Weights of a small transformer language model: rotary positions, a variant of Muon for these matrices.
Each number is 128 + 24 x the weight over its row's rms, rounded and kept within 0 to 255. Layers, rows and columns count from 0. The size above them is the row's rms in percent of the matrix's.

# layer 2 MLP down, 384x1536, rms 0.0898, rows 105-209, columns 384-447
size [101  98 100 100 100 101  98 100 102 100 103 101 100  96 100  97  99 102 102  99  98 105  97 100 104 101  99 103 101  98  99  98 100 100 102 104  98 100 104 100  97  99 100  99 100 101 102  99  99 103 102 100 100 100  99 100 103 101  99 101 100  98 100  99 101 101  99 102  98 103  99  98  98 101 100 100 102  98 105 100 105 100 101  98 101 101 102  99 102 101  99 100  97  97  97  97 100 101  97 101  99 100 100 106  97]
[[126  95 144 114 103 117 116 117  95 146 120 138 132 103 137  95 122  84 139  99 130 166  80 104 121 134  95 123 117 117 167  65  45 135 113 173 120 132 126 140 170 143 112 106 107 116  97 144 145 154  92 150 131  83 112 134 145 158 159 124 112 103 158 173]
 [ 93 138 118  92  98 150 121 141 139  99 140 112 151  82 143 125 140 117 157 123 146 138 130 125 134 119  97 154 152 140 157 109 127  87 129  86 138 119 141 151 140 168 109 136 144 118 117 136 111 130 107  73 134 117 106  97 137 134 105 102 120 151 116 127]
 [133  85 116 163 131 123 151 142 111  90 132 102 102 140 120 125 120  92 163 129 113 150 127 181 123 137 147 116  79 137 117 108 135 155 131 106 147 133  97  47  89 109 155 108 103 140 107 135 112 104  96 123 122 127 177 162 157 124 111 164 134  87 154 122]
 [ 86 148  98 106  88 114 142 131 146  76 132  93 129 131 113 157 105 151 108 168 145 146 115 177  96 128 126 176  96 126 136 114 127 138  70 157 140 140 114  75 165 109 156 115 140 149  78 147 127 104 139 130 135 125 125 122 131 122  91 151 139 100 146 116]
 [131 106 118  77 123 127 156 103 144 123 138 144 151 149 101 132 128 113 108 122 151 150 115 108 114 115 129 109  87 116 168 103 134 140 124 163 111 159 125 139 148 104 151 145 149 160 141 112 111 133 122 127 116 110  87 171  98 111  75 163 159 160 113 149]
 [145 128 169 123 121 108 124 146 147 100 123 138 122 131 165 161 141 161 170 130 129 152 142 145 153 131  91 124 120 138 122 125 136 122 117 134 107 173  77 130 125 144 138 119 128 138 134 104 100 109 164 126 117  98 125 109 151 133 134 126 107 137 141 143]
 [134 153 165  95 151 104 149 112  85 139 118 164 127 156 160 154 126 112 114 188 144 104  68 135 103 162 162 121  94 136  96  98 126 126  99 119 138 145 161 165 142 132 104 190 130 131 108 100  90 139 129 158 112 162 154  99 131 152 134 171 101  97 122 122]
 [161 109  93 137  93 143  82 142 111  91 138 132 132 171 156 122 128  96 126 115 162 100 144 148  84 139  80 100 122 133 116 145  96 120 144 140  72 150 170 164 130 108 164 138 127 141 118 133 150 103 136 111  69 126 129 150 148  96  84 107  81 142 118 120]
 [100  84 119 174 107 102 117 122 119  96 108  99 137 137 154 161 144 114 113 135  96 122 107 138 142  90 153 165 154  77  98 162 142 164 139 117 158 136 103 111 106 109 109  84 133 119 112 145 151 131  65 124 159 141  63 123 123 147 132 138 154 129 164 132]
 [144 121 113 106 110 148  86 134 196  76 131  98 133 154 125 111 136 117 135 104 133  67 139  90 169 127  79 135 101 150 103 122  84 133 105 166 120 151 156 116 119 106 130 128 103 122  75 109 117 135 108 130 103  80 157 130 133 123  95 159 161 148 145 132]
 [124 164 178 169 125 135 153 103 165  88 171 120 136 102 114 106  99 114 109 131 112 193 137 100 153 149 109 130 162 101 124 143 167 123 116 106 144 114 119  93 139 152 114 104 129  98 157 126 108 112 160 138 120 116 175 134 101 139 124 121 141 116 148 139]
 [153 156 129 100 118 111 100 124 165 139 143 192 126 114 169 141 118 124 154 162 136  95 111 134 105 118 157 140 119 129 138 154 164 177 167 147 166 128 122 158  84  99 150 114 124 120 104 100 144 150 137 117 144 145 153 174 167 119 148 148 126 126 123  78]
 [102 120 103 142 105 136 154 149 124 144 119 116 102 106 126 165 143 137 108 185 138 105 128 124 133 116 185 154 143 132 152 111 129 108 147 119 145 171 121 116 124 156 126 112 124 138 122 127 110 124  96 113 177 101 177 119 135 118 140 160 104 115  97 100]
 [142  86 110 115 142 133 139 126 132 168 106 156 144 127 121  84 129 164 106 110 104 136 143 138 142 106 157  99 149 178 140 136  91  86 151 133 170 132 163 134 137 111  90 135 149 108 147 146 119  84 133 120 125 121 120 123 182 131  99 148 181 112 120 143]
 [138 157 146 164 124 158 117 113 160 100  99 160 105 122 119 153 114 160  99 160 129 122 154 142 128 136 142  93  95 156 158  99 150 161 130 143 140 115 136 152 119 122 135 108 124 139 137 132 209 100 146 106 130 135 170 123 140 141 125 138  66 156 134  79]
 [138 147  97 119 129 161 152 102 128 115 164  94 133 108 140 123 171 161 115 140 132 137 140 161 104 146 106 131 144 143  94 149 151 121 158 116 102 118 129  91 135 146 118 151 156 125 145 133 145 127 126 123 113 164 116 127 140  98 120 118 120  62 124 112]
 [108 167 104 121 132 113 101 121 114 120 141 141 117 149 139 149 141 138  98 116 114  83  75 139 110 126 165 104 116 127  74 159 148 148 115 167 116  95 143 149  80  92  94  83 156 100 138 135 145  99 124 146 116 121 114 129 106 164 133 139 147 103 143 125]
 [123 127 130 133 107 122  67 150 150 121 143 130 109 105 140 134 122 116 144 111 139 131 119 128  97 185 101 106  95 133 101 146 117 184 133 114 130 117 114  77 108 164 129 152 124 106 120 118 152 141 106 146 129 127 104 120 101 154 116 143 146 120 149 133]
 [135 105  88 125 162 124 183 111 120 152 137 106 124 138  92 113 104 155 160 126 140 117  89 141 125 162 121 110  96 108 113 104 146 131  87 105 134 162 128 113 137 151 117 139 140 118 125 112  97 168 168 111 114 102 164 150 138 138 101 143 138  97 141 118]
 [117 138 157 126 142 118 123 128 112 105 136 108 142  78 148 164 153 123 122 163 138 120 119 105 134 175 179 105 169 111 148 102 100 146  97  90 126 143 124 159 159 132 119 127 123 131 121 145 140  97 114 184 147 142 145 116  83 175 152 125 135 145 121 149]
 [152 155 114  90 109 134 143 139 122 109 127 131 122  95 141 131 140 137 110 162 115 175 136  92 141 146 140  90 131 123 163 132  92 134 137 134 108 138 108 124 166 125 143 142 139 125 102 147 113 146 153 117  86 149 128 103  76 149 137 162 161 145 126 112]
 [ 74 131  88 121  86 158 130 145 100 135 102 129 116 160 165 154 127  95 135 111 147 110 103 124 193 110 139 128 133 107 130 147 112 125 159  55 123 102  70 113 125 133 154 104 109 105 139 121  96 174 148 138 153 135 104 137 168 170 104 151 183 152  99 136]
 [132 149 131 123 145 153 123 134 110 100 107 137 106 107 106  41 134 155 115 131 146 130 150  84 116 100 126 155 133 140  99 154 150 105 139 109 132 144 157 129 129 142 109 138 109 148 115 135 138 130 119 174 144 132 108 150 129  95 193 119 135 115 132 112]
 [126 146 146 153 146 146 114  97 161 157 165 175 138 117 117  99  88 107 163 154 144 135 122 137 119 115 119 134  94 102 124 142 105 111 120 158 138 129 143 154 156 122 151 113 121 137 130 156 114 158 153  97 116 161 110 157 119 123 138 143 149 146 156 122]
 [139 144 180 136 118 135 150 139 158 140 116 144 115  98 147 133  92 135  96 141 156 134 134  85 149 114 137  94 120 165  99 106 153 124  84 137 145 123 195 110 113 159 141 131 111 138 115 138 104 128 121 162 145 136 100 142 112 128 170 111 133 142 128 116]
 [139  91 138  82  99 170  97 144 141 127 148 149 143 148 169  84 129 112 190  88 158 126  97 190 141 100 165 138  96 158  86 163 111 136 142  81 158 130  53 107  87 135 118 146 143 119 143 156 149 149 117 158  98 141 139 141 150  76 129 126 128 144 124 125]
 [112 161  79 136 145 110 118 124 136 145 117 190  99 179  95 153 130  93 156 114 136 147 154 127  69 101 130 133 145 102  89 156 142 119 155 130  96 101 125 120  99 118 112 118 116 151 112 133  98 107 149 112  99 126 114 104 124 128 126  96 171 126 127 136]
 [144 135 113 127 132 108 151 124 137 145 117 112 102 127 132 110 160 151  70  99 153 123 170 161  97 152 160 207 130 104 120 105 166 131 144  88 153 117 100 179 195 121 137 192 130 130 184  78 164 141 159 171 133 149 150 130 114 114 153 167 135 141 139  86]
 [154 104 118 103 152 151 134 121 132  93 142 118 127 111 199 118 147  97 112 135 132 139 135 132 146 133 133 119 164 104 112 129 163 106 124 152 127 148 112 126 172 156 103 164 143  76 129 106  86 131 105 130 125 145 133 156 118 175 132 160  83 155 141 142]
 [ 83 154 104 157 122 153 152 135 172 121  99 122  92 119 100 111 151 126 125 150 134 117 156 130 146 164 126 153 111  64 148 164 139 121 144 199 156 135 144 141  85 121 149 146 104  98 138  90 142 100 121 116 138 134 100 161 139 130 133 102 123 111 125 129]
 [100 149 123  92  60 111 147 124 113  97 114 142 149  57 100 114 137 131  98 103 123 145  89 122 118 130  66 147 171 116 112 116  93 132 170  96 110 156 141 155 159 176  98 149 117 158 119 183 157 109 104 109 132 141 123 143  89 124 100 139 126 144 146 174]
 [122 187 149  83 141 153 131  86 162 137 131 163 116 135 135 132 162 144 191 126 153 111 137 102 124 142  79 112 132 155 129 157 154 149 139 127 115 166 148 134 122 126 134  93  80 139 126 127 138 120 135 117 165 131 138 114  81 115 135 142 112 133 159 126]
 [113 143 172 121 133 140 115 118 144 135 143  96 155 144 115 109 144 113 124 167 152 121 160 125 126 125 108 122 127  82 176  98 120 129 165 149 131 100 150 153 143 122 112 132 134 102 120 144 153 132 112 126 125 151 133 150 159 124 143 100 118 127 144  92]
 [170 130 136 121 101 150 143 118 145 160 126 154 140 148  99 168 126 129 152  97 137 116 132 132 106 113 159  99 140 142 150  83 160 100 134 135 149 117 156 160 105 118 117 112 154 139 125 133 180 138 139 165 134 141 135 128 114  92 127 120 131 108 146 159]
 [133 129 126 136  87 165 145 133 110 159 149  97 118 105  97 124 126 118 137 155 111 145 101 130 116 128 127 132 114  85 151  91 156 169 128 136  95 114 164 123 133 140 125 146 114 117 112 118 140 129 106 153  91 133 108 104 139 167 153 113 139 137 127 129]
 [156 105  82  85 134 148 150 136  81  85 117  88 171 136 112 131 133 141 133 121 129  57  80 108 126 108 158 134 122 137 124 138 129 144 134 103  83 138  84 127 111 143 145 104 171 176 134 120 142 103 122 130 149 136 161 151  85 141 149 142 121  96 177 171]
 [134 112 149  94 119 119 171  96 114 145 118 148  99 116  90 104  97 147 106 123 144 107 168 119 112 124 122  83  93 128 159 141 136 123  97 152 113  82 111 112 105 114 137 154 109 107 124 128 124 103 115 136 128 137 134 161 149  86 123  99 142 128 101 118]
 [ 79 105 163 154 119 119 141 125 111  84 124 120 118 162 126 119  96 127 130 113 137 193 138 115 130 132 140 126 142 133 152 170 120 159 107 149 162 149 122 150 129 132 145 112 129 104 131 103 121 149 132 103 147 122 137 127 158 127 107 129 135  90 122 164]
 [127 171 137 158  95 140 104 112 159 142 179 121 110 125 115  83 146 173 121 181 141 165 126 104 136 124  94 136 158 156 170 127 127 118 130  93  95 109 110 138 146 143 142 126 154 135 150 113 108  99 113 118 103 157 122 146 175 110 118 110 161 131 105 115]
 [ 96 131 115 141 159 114 142  84 128 140 138 133 130  98 139 148 137 176 135  91 169 148 143 149 136 147  81 130 156 155 138 140 102 110 113 152 113 132  98  91 109 141 153 147 138 161 150 125  87 143 149 119 107 139  79 146  70 182 175 125 133 144 134 103]
 [182 110 106  73 123 148 137 114 127 145 107 138 137 133 176 144 101 151  85 120 161 110 139 107 152 135 156 131 118 125 146 128 120 130 109  54 116  92 127 119 158 145 139 161 132 114 127 153 128 152 162 128 168 151  89 115  76 140  81 131 145 182  99 134]
 [129 110 140 138 154 114  96  87 126 127 102 152 140 125 152 134 105 100 130 111 133 135 153 138 119 125 175  93 173 128  83  85 136  99 129 112  91 123 115 151 148  95  85  92 129 105 131 125 124  90  99 122 117 121 107  98 160 142 111 101 123 113 160 102]
 [136 152 130 178 107 129  95  96 146 119 119 115  94  79 161 143 131 106 120 121 102 157 179 104 120  86  95 111 194 127 180 149 157 107 119 105 147 124 151 132  93 138 125 137 143 135 127 120 127 148 107 116 124 148  86 108 181 141 130 140 133 114 110 148]
 [128 136 181 169 138  88 135  89 122 159 106 177 155 149 133 148  92 133 119 114 159 146 120 147 132 110 105 122 117 124 177 154 121 125 165 111 152 121 148 150 115  95 114 132 154 138 125 130 138 122 137  92 135 154 130 114 127 124 134 121 148  80 140 126]
 [146 104  98  91 123 123 149 107  84  94  99 159 164 136 161 149  87 131 117 140 103  81 133  77 140 125  99 122 188 145 136 129  53 133 133 120 146 123 112 149 119 133 110  83 120 159 127 141 151 123 118 117  87 123 100 130 189 131 203 102 128 113 143 150]
 [135 183 142 167 104 161  95 114  94 132 102 133 119 136 159  96 139 114 121 113 134  99 137 108 155  92 182  87  99 123 143 126 144 147 108 139 142 126 141 127 129 137 145 115 100 131 115 125 110 150 145 109 125 114 110 136 119  98 130 139  74 156 113 112]
 [151 146 128 131 134 121 154 129 125 152 134 172 163 108 130 108 167 110 156 132 158 122 120  99 102  63 155 177 130  97 129 135  87 138 146 162 134 115 152 109 142  81 139 141 101 111 144 122 123 110 162 126 144 106 138 106 152 135 165 103 134 106  95 118]
 [152 132 112 116  84  95 162 155 125 128  96  86 114  97 137 148  87 132 151 158 117  88 130 150  90 124 140 122  84 145  99 163 160 148 175 157  86 114 175 133 149 114 102 145 143 123 128 123 123 143 126 137 115 136 101 130 158  87 102 165  79  89 146 151]
 [118 153 137 167 111 131 142 137 142 130 116 132 127 100 142 167 112 110  99  81 124 114 128 126  96 125 153 115 133 139  89 147 150 136 100 148 158 118 101 165 127 127 109 160 124 114 146 159 146  90  95 160 169 153 105 127 147 150 159 126 121 142 147 118]
 [118 119 152 144 225  97 136 145 106  98 126 137 136 129 168 130 162 102 116 124 112 133 130 136 130 170 120 108 167 142 136 140 140 143 103 148  95 119 145 167 150 118 138  75 140  82 130 102 143 114 147 102 116 118 191 132  96 146 127  62 122 122 114 135]
 [172 153 122 112 124 103 130 114 182 110 111 168 117 115  81 128 159  84 122 119  91 165 163 123  83 152 113 145  97  98 145 100 129 120 194 184 144 129 141  84  73 135 130 140 147 124 148 133 131 109 155 139 120 116 187 118 158 100 132 146 129 118 141 146]
 [116 173 110  85 146  93 122 117 131 104  85  95 130 151 147 144 174 115 139 135 143  98 180 114 114 131 139 117 158 113 122 130 124 122 133 122 130 125  73 115 178 123 135 145 134  98 131 121 117 126 147 147 167 134  65 133 115 149 126 114 113 115 119 115]
 [112 124 141 115 125 103 112 145 113 124 105 157 126 111 125  81 162 109 141 126 110 139 132 102 162 136 118 126 104  97 115 188 140 139 138 120 120 155 155  53 112 185 169 133 131 121 135 179 121 133  85 112  96 175 129 115 145 110 161 123 134 118 112 137]
 [147 126 115 101 118  92 104 177 146 159 147 138  87 126 117 122 124 124 133 118 110 124 121 143 136 159 120 200 133 129 116 173  91 156 153 141 105 156 181 130 119 129 160 124 137 135 147 135  88  96 169 137 175 134 128 116 127 106 139 115 183 135 128 143]
 [134 170 104 148 101 126 107  93  97 150 188 164  95 144 131 185 128  94 146 148 100 132 148 167 112 114 105 121 132 126 172 121 166  87 124 144 106 123 128 134 151 124 134 160 127 139 129 134 113 116 103 130  97 151 137 126 140 116 107 113 146 137 122  84]
 [114 137 135 116 115 118  86 172 132 136 115 145 112 139 110 133 128  95 108  94  84  95 115 153 151 129  88 159 136 137 115 142 152 134 117 115 128 120 139  79  96 120 136  90 106 107 151 121  95  90  90 143  88 112  95 118 130 105 138 131 133  99 166 146]
 [111 125 131 160 145 110 109 137 146 138 106 140 123 107 158 133  85  94 135 121 142  94 169 116 117 146 104 107 126 144 164 147 114  88 147 101 141  98 106 175 109 118 127 141 105 124 155 102  96 141 132 109 112 142 139 121  69 128  98 118 131 146  91 106]
 [161 102 147 149 130  81 117 128 161  93 152 131 128  87  93 112 158 151 155 160 122 108 155 103 127 153 124 176  75 122 117 119 167 107 102 130 158 134 149 145 108 139 143 114 136 141  98 129 107 162 141 117  99 138 138 122 150 124 141 119 136  95 127 163]
 [113 125  89 144 100 132 123 142 114  93 117 161 125 133 132 130 135 150  86 125 112 153 158 122 118 116 103 123 125 153 124 108 125 140 144 153 114 159 126 104 122 153 136 130  84 129 155 122 132 138 156 124 137 136 151 104 140 123 164 159 130 125 138 111]
 [141 119 117 164 146 111 133 137 164 112 120 110 118 162 132 132 139 111 149 119 115 103 100 121 131 137 148  93  94 125 141  69 114 144  76 124 142 106 120 120 104 158 152 136 137 142 117 138 149  75 131 147 132 162 105 119 140  94 131 120 109 118 138 157]
 [116 130 108 156 108 138 162 126 134 121 114  92 141 145 163  90 141 121 121 105 122  91 109  88 162 136 138 147 133 147 116 120 116 132 130  58 129 107 106 125 137 194 160 108 131 106 137 168 130 143 126 142 133 151 124 124  86 142 143 127 116 146  99 134]
 [157  88 121 133 166 117  96 108 167 149 125 106 116 144 153 166 130 140 136 131 138 147 171 126 149 128 121 116 148  99 125 171  71 128 154 132 122 143  94 109 138 125 126 127 138 136 136 136 140 154 129 128 145 112 135 139 114  80 144 124 109 104 108 147]
 [ 98 103 136 125 112 176 136 132 129 125 128 125 143 114 121  56 108 122 105 141 132  78 134  61 123 108 117 144  87 111 155 127 106 120 121 117 154 129 137 146 134 131 134 134 115 106 152 129 147  91 140 139 124 119 108  96 134 113 165 159 182 168 125 137]
 [133 132 180 145 108 125 129 145 151 127  89 136 105 118 119 144 135 140 128 143 139 142 144 140 139 168 172 134 135 154 147 137  75 177 129 158 117  93 170 131 126 128 153 122 113 154 145 102 129  67 139 109 117  87 127 145 129 142 119 126 133 160 119 127]
 [165 127 122 132  80 123 107 159 124 128 149 116 116 167 131 132 126 140 159 130 129 116 124 110 120 158  96 160  70 141 157 138 135 141 112 143 110 186 125 104  99  99 168 120 111 101 139 139 137 169 152  86 128 135 117 127 105 137 135 163 134 148 110 113]
 [132 151  89  84 175 141  92 109 144 138 134 149 133 127 100 133 162  93 104 135  99 138 146 127 149 103 140 150 167 105 113 130 137 124 132 123 144 136  99 139 142  88 131 114 167 174 109 121 145 125  86  90 144 103 116 132 143 159 138 175 156 144 146 124]
 [145 120 166  86 177 122 148 136 105 147 104 133 111 148 109  76 160 170 142 134 131 121 129 136 131  94 153 139  94 152 113 123 116 119 114  95 132 122 118 115  88 119 128 135 123 138 136 113 112 149 115 112 125 109 140 153 121  88 147 145 133 166 160 166]
 [144 142 181 122 133 128 124 166 141 144 103 104 126  83 146  93 150 131 140  63 115 135 116 101  89 134 117 105 117 141 151 100 143 165 118 140 121 163 111 119 113 170  88 110 152 121 112 129 104 152 159 134 122  86 111 115  97  97 165 148 140 115 115 126]
 [154  96 147  85 131 131 122  89 104 151 170 119 171  82 130 148 147 143 136 184 135  86 100 130  91 149 107 134 109  91 141 126  99 141 114 116 134 157 152 105 128 126 101 126 106 104 113 150 126 132  81 115 147 127 131 130 150 134 132 119 127 121 108 114]
 [124 136 172  94 102 141  86 156 148 108 112 156 116 152 162 131 131 101 128 132 154 146 112 162 192  92 133  97 135 130 139 101  80 123 136 159 122 146 163 101 120 125 100  72 144 153 127 127 147  94 124 145 119 111 121 148 125 131 151 155  89 137 104 107]
 [113 132  99 132 137 120 101 167 171 120 138  97 119 124 121 194 105 115 139 158 130 175 133 116 115 100 162 146 126 139 153 165 134 116 133 112  96 157 204 118 167 147 129  94 120 133 135 160 133 145 126 172 130 181  73 151  85 124 169  94  85 104 100 147]
 [ 93 109 123 155 156 123 110  97 150  96 142 134 162 139 130 124 137 114 120  83 139 149 150 121  85 178  98 174 139 139 105  82 129 150 100 121  95 107 143 113 114 112 164 176 165  96 111 135 136 126 121 121 130 109 139 111 115 104 116 131 147 132 132 133]
 [120  66 153 106 189 153 124  97 114 139 129  91 154  88 151  94 125 113 144 157 127  97 128 139 136 117 159 112 101  97  99 117 144 110 139 100 138 167  65 137 100 136 102 108 134 117 124 141 144 155 107 155  94 117 125 117 140 138  93 164 127 122 155 107]
 [130 111 151 164 155 118 143 144 135 126 110 117 128  92 110 139 109 118 135 113 123 106 115  97 121 100  56 122  95 129 161 123 142 131 116 142 139 131 181  98 105  96 171 109 145 121  82 130 146 147 135 149 138 181 147 125 114 124 133 174 156 116 154 138]
 [114 103 165 153  47 114 108 116 116 104 133 152 142 135 128 143 116 180 117 172 120 159  96 132 157 135 102  98 132 143 124 121 118 144 145 165 128 157 125 139 111 106 110 129  87 150 138 124 116 115 190 133 127 120 139 154 142 133 144 108 145 176 127 176]
 [107 134 155  99 145 128 120 138 154 157 113 118 121  82  62 141 126 130  91  91  82 151 112 157 132 116 143 141  96 130 128 143 119 115  70 127  92 119 159 112 111 148 142 135 117 142 111 105 114 134 131 142 128 119 144 105  72 121 131 103 132 110 113 100]
 [107 137 114 115 141 111 145 119 136 124 122 131 139  94 101 144 120 149 131 166 103 124 134  92  59 155 166 160 169 129  95 130 157 134 109 151 127  96 155 104 145 169 110 122 117 174 101 148 163 145 128 138 133  93 172  91 134 162 117  74 133 127 163 118]
 [108 130 194 104  88 119 126 110  84 169  96 126 116 127 108 102 135 130 137 126 140 143  89  90 113 174 126 114  85 137 139 113 141 136  92 151 160 124 128 144 136 149 112 108 117 125 141 110 122 145 126 138 133  86  81 142 127 103 159 136 149 108 126 147]
 [153 130 111 118  97 160 134 136  92 124 121 124 144 146 148 117  83 125 119 130 149 115 127 130 151 104 110 136 167 166 144 123  93 100 129 140 151 156 140 146 128 132 144 132 119 140 100 141 103 119 108 106 131 139 136 148  97 157 104 145 120 153 113 150]
 [ 93 145 145 153 112 138 164 145 134 106 169 145 130 148 167 159 148 104 110 118 160  76 121 156 142 153 104 125  76 124 124 125 130 122 144  81 143 159  91 128 106 130 111 116 141 156  56 155 153 122 161 142 103  97 132 160 131  87 122 137 166 117 135 117]
 [158 157 139 157 149 121  98 104  93 164 151 138 129 169 102 133 139 146 139 116 141 124  68 155 166 167 163 113 107 130 114  82 156 154 109 185 106 133 136 120 158  99 125 143 147 160 165 117 108 151 142 145  95 109 139 149 128 108 130 137 134 128 130 191]
 [150 135 162  52 144 128 145 139 105 162 169 129 158 148 136 118 136 116 132 112 143 109 122  99 107 135 131 136 149 133 143 135 137 113 152 111 102 147 141 148 134 117 149 123 100 155 123 160 148 112  85 140 114 143 126 164 128 127 137 152 146 106 157  67]
 [127  93  77 114 158 142 106 139  94 133 154 112 123 146 140  85 178 128 141 122 116 149 119 162  79 126 149 150 159 117 130  95 124 119 136 139 100  79 116 144 102 158 136 119 139 158 137 125  99  85 130 110 123 176 110 141 140 165  95 166 123 183  95 133]
 [133 119  81 138 146 131 110 137 107 129 152 107 142  93 112 158 139  98 137 130  98 157 176  86 106 110 122 107 148 140 141 123  72 123  95 154 102 156 115 120 176 128  67 147 133 127 121 131 115 165 114 126 110 144 132 138 130 118 125 100 132  69 120 110]
 [163  81 110 158 115 112 132 143 175 144 116 122 121 132 149 119 114 174 124 166 161 130 141  88 105 112 116 164  96 163 126 129  98 152 156 137 136 114 139  92 132  75  87 154 141 112 141 133 150  92 143 127 106 119 118 108 106 107 150 109 137 162 112 153]
 [149 101 171 111 124 158 102 119  93 120  86 141 103  94 108 147 143 144  71  97 133 136 101  95 138 152 117 117  87 124 128  92 145 172 109 159 121 131 133 131 120 116 104 118 153 147 139 134 132 162 116 146 144 139 136 137 135 116  68 129 155  69 102 174]
 [125 103 123  90 157 145 136 145 128 117 116 153 146 128 125 113  97 133 126  88 123 155 123 104 103 139 130 106 103 131 149 117 103 136 118 143 135 125  69 124 128 116 104 115 172 127 108 144  92  69 148 117 108 134 123 119 166 156  96 147 139 130 144 102]
 [137 125 133 150 143 105  62 112 156 135 160 124 163 140 138 152  99 153  86 140 109 123  92 138 129 121 144  99 171  76  79  55  74 146  87 134 119 123 145 156 154 135 132 132 132 148 188 152 136 133 144 170 118 111 111 100 142 126 129 147 169 144 129 161]
 [132 148 120 128 109 144 105 130 163 141 177 106 131 124 135 144 110 114 125 142 138 128 107 163 150 115 156 159 160  77 103 151 144 116 135 123 137  98 152 131 140 169 108 105 132 152 169 149  77 132  89 117 163 111 113 135 118 101 110 134 153 126 132  94]
 [133 111 137 168 147  95 114 149 151 119 142 111 111 172 166 119 128 178 153 113 123 164 122 156 117 106 130 183 154 104 153 125 130 112 105 146 166 129  88 180 147 171 114 105  90 132 161 108  89  85 148 126 122 143 133 134 135 153 140 150 131 145 157 133]
 [138 120 111 174 122 139 130 156 146 148 155  83 119 129 101 120 169 178  84 114 127  67 124 179 130 164 134 102 124 114 101 132  76 129 131 124 140 110 107 113  98 101  90 138 156 121  92 154 222 201 118 120 115 112 144 133 133 124 110 114 139 158 182 129]
 [145 119 116 108 106 114 147 165 148 125 132 143 101 199 135 146 126 194 149 126 108 119 110 136 123 108 156  96  99 156 155 136 132 135 112 114 124  97 126 123 159  95 137 150 146 157 105 128 119 104 160 105 108 120 136 118 119 108  81 100 119  82 101 145]
 [117 151  70 107 107 133 159 106  89 151 158 159 139 115 106 130 158 127 126 121  99 127 135 155 129 136 154 104 100 153 185  98  89 128 146 160 139 142 119  99 108 111 140 156 116 155 139 151 181 124 125 118 141 118 125 128  80 136 123 158 116 135 137  97]
 [113 128 133 158  90 141 133 129 151 130  92 146 114  94 121 168 129 157 145 146 134 117 156 108 120 114 122 123  71 143 190 150 176 166 148  93  93 102 110  93 133 127 106  84 150 123 145 105 122 160 137 173 164 144 151 132 201 132 118 140 153 118 104 156]
 [122 144 118 129 144 132 137  93 102  91 132 184 191  81 102 156 115 121 150 141  97 162 108 129 210 165 142 143 178 147 139  99 113 130  92  79 160 100 147 117 142 145 119 140 101 125 167 125 140 159 152 108 147 110 143 141 115 150 130  88 143 145  82  81]
 [122 118 155 118 118 144 149 147 129 165 161 137 129 110 130 131 145 147 125  98 132 106 150 113  89 175 124 141 151  91 118 139 152 123 140 150 128 116 131 127 128 126 159 107 110 164 139  99 119 118  94 114 149 114 109 109 205 127 116 136 131 141 177 144]
 [141 129 126 133 110 141 150 132 174 126 143 121 112 166 127 136  98 102 138 113 130 108 165 118 136 138 120 165 106 152 140 127 146  85 139 121 155  81  72 122 109 116 123 106 103 150  88 117 144 127 105 109 131  88 133 104 145 120 168 145 112 122  75 121]
 [121 152 140 137 116 137 134  93 165 146 124 107 118  94 122 131 125 162 163 103 112 111 115 125  92 118 110  78 123 117 126 101  83 141  73 194 120 133 138 144 156 122 109 105 136 124 153 120 107 100  97 135 114 142  95 140 125 196 159  67  84 109 134 146]
 [116 110 106 135 124 120 176 139 108 128 106 123 131  97 142 130  92 125 157 150 133 122 144 110 172 116 123 134 152  84 136 120 140 157  93 142 130 128 130  90 108 122 158 183 147 120 128 163 143 120 123 128 160 140  84 153 109 112 116 101 126 116 142 152]
 [132 160 160 157 157 147 107 111 109 154 161 139 144 159 124 162 132 104 147 144 126 106 143 159 158  81 107 124 137 159 123 143 149 130 199 103 114 156 148 113 139 164  99 136 101 117 105 121 152 109 142  92 122 137 116  82 143 138 142 106 141 142 104 155]
 [183 131 149 124 142 146 139 145 135 106 116 170 139 100 116 150 116 105 130 167 132 147 142 186 120 135 145 169 164 119  82 120 129 108  99 152 129 109 155 132 109 102 146 121 138 158 130 150 117 115 135 150 122 154 150 160 140 112 123 122 151 124  97  94]
 [193 108 103 114 145 148 143 145 123 137  98 117 107 160 135 133  99 104 100 177 107 147 194 154 136 142 109 131 174 122  97 142 128 120  97 132 107 134 150 101 102  97 105 121 110 116 146 125 125 124 104 149 119  68 110 129  99 117  84 170 125 124 122  97]
 [ 87 147 144  82 146 137 129 117 132 112 141  97 152 129 143 157 120 135  97 146 145 125 103 167 204 118 143  95 114 164  88 146 134 120 128 109 129 146 115 144 124 126 113 136 115 136  88 132  95 133 134 112 141 145 126 114 153 124 162 172 182 136 117 125]
 [122  78 127 110 110 134 111  63  44 126 107  84 132 137 147  64 149 116  98 147 152 116 100 146 117 125 133 136 145 143 165 142 100 147 110 115 174 127 125 143 121 138 117 151 117 110 138 115 102 136 113 129 127 120  87 127 118 118 118 130 163 124 125 153]
 [133 106 112 130 111  93 108 137  57 149 126 104 118 147 154 178 110 126 169 102 105 146 144 140 178 133 164 114 136 165  94 125 128 105 117 121 137 126 103 104 105 102 142 130 112 103 165 134 136 159 129 160 133 111 117  96 126 178 177 135 135 145 139 123]]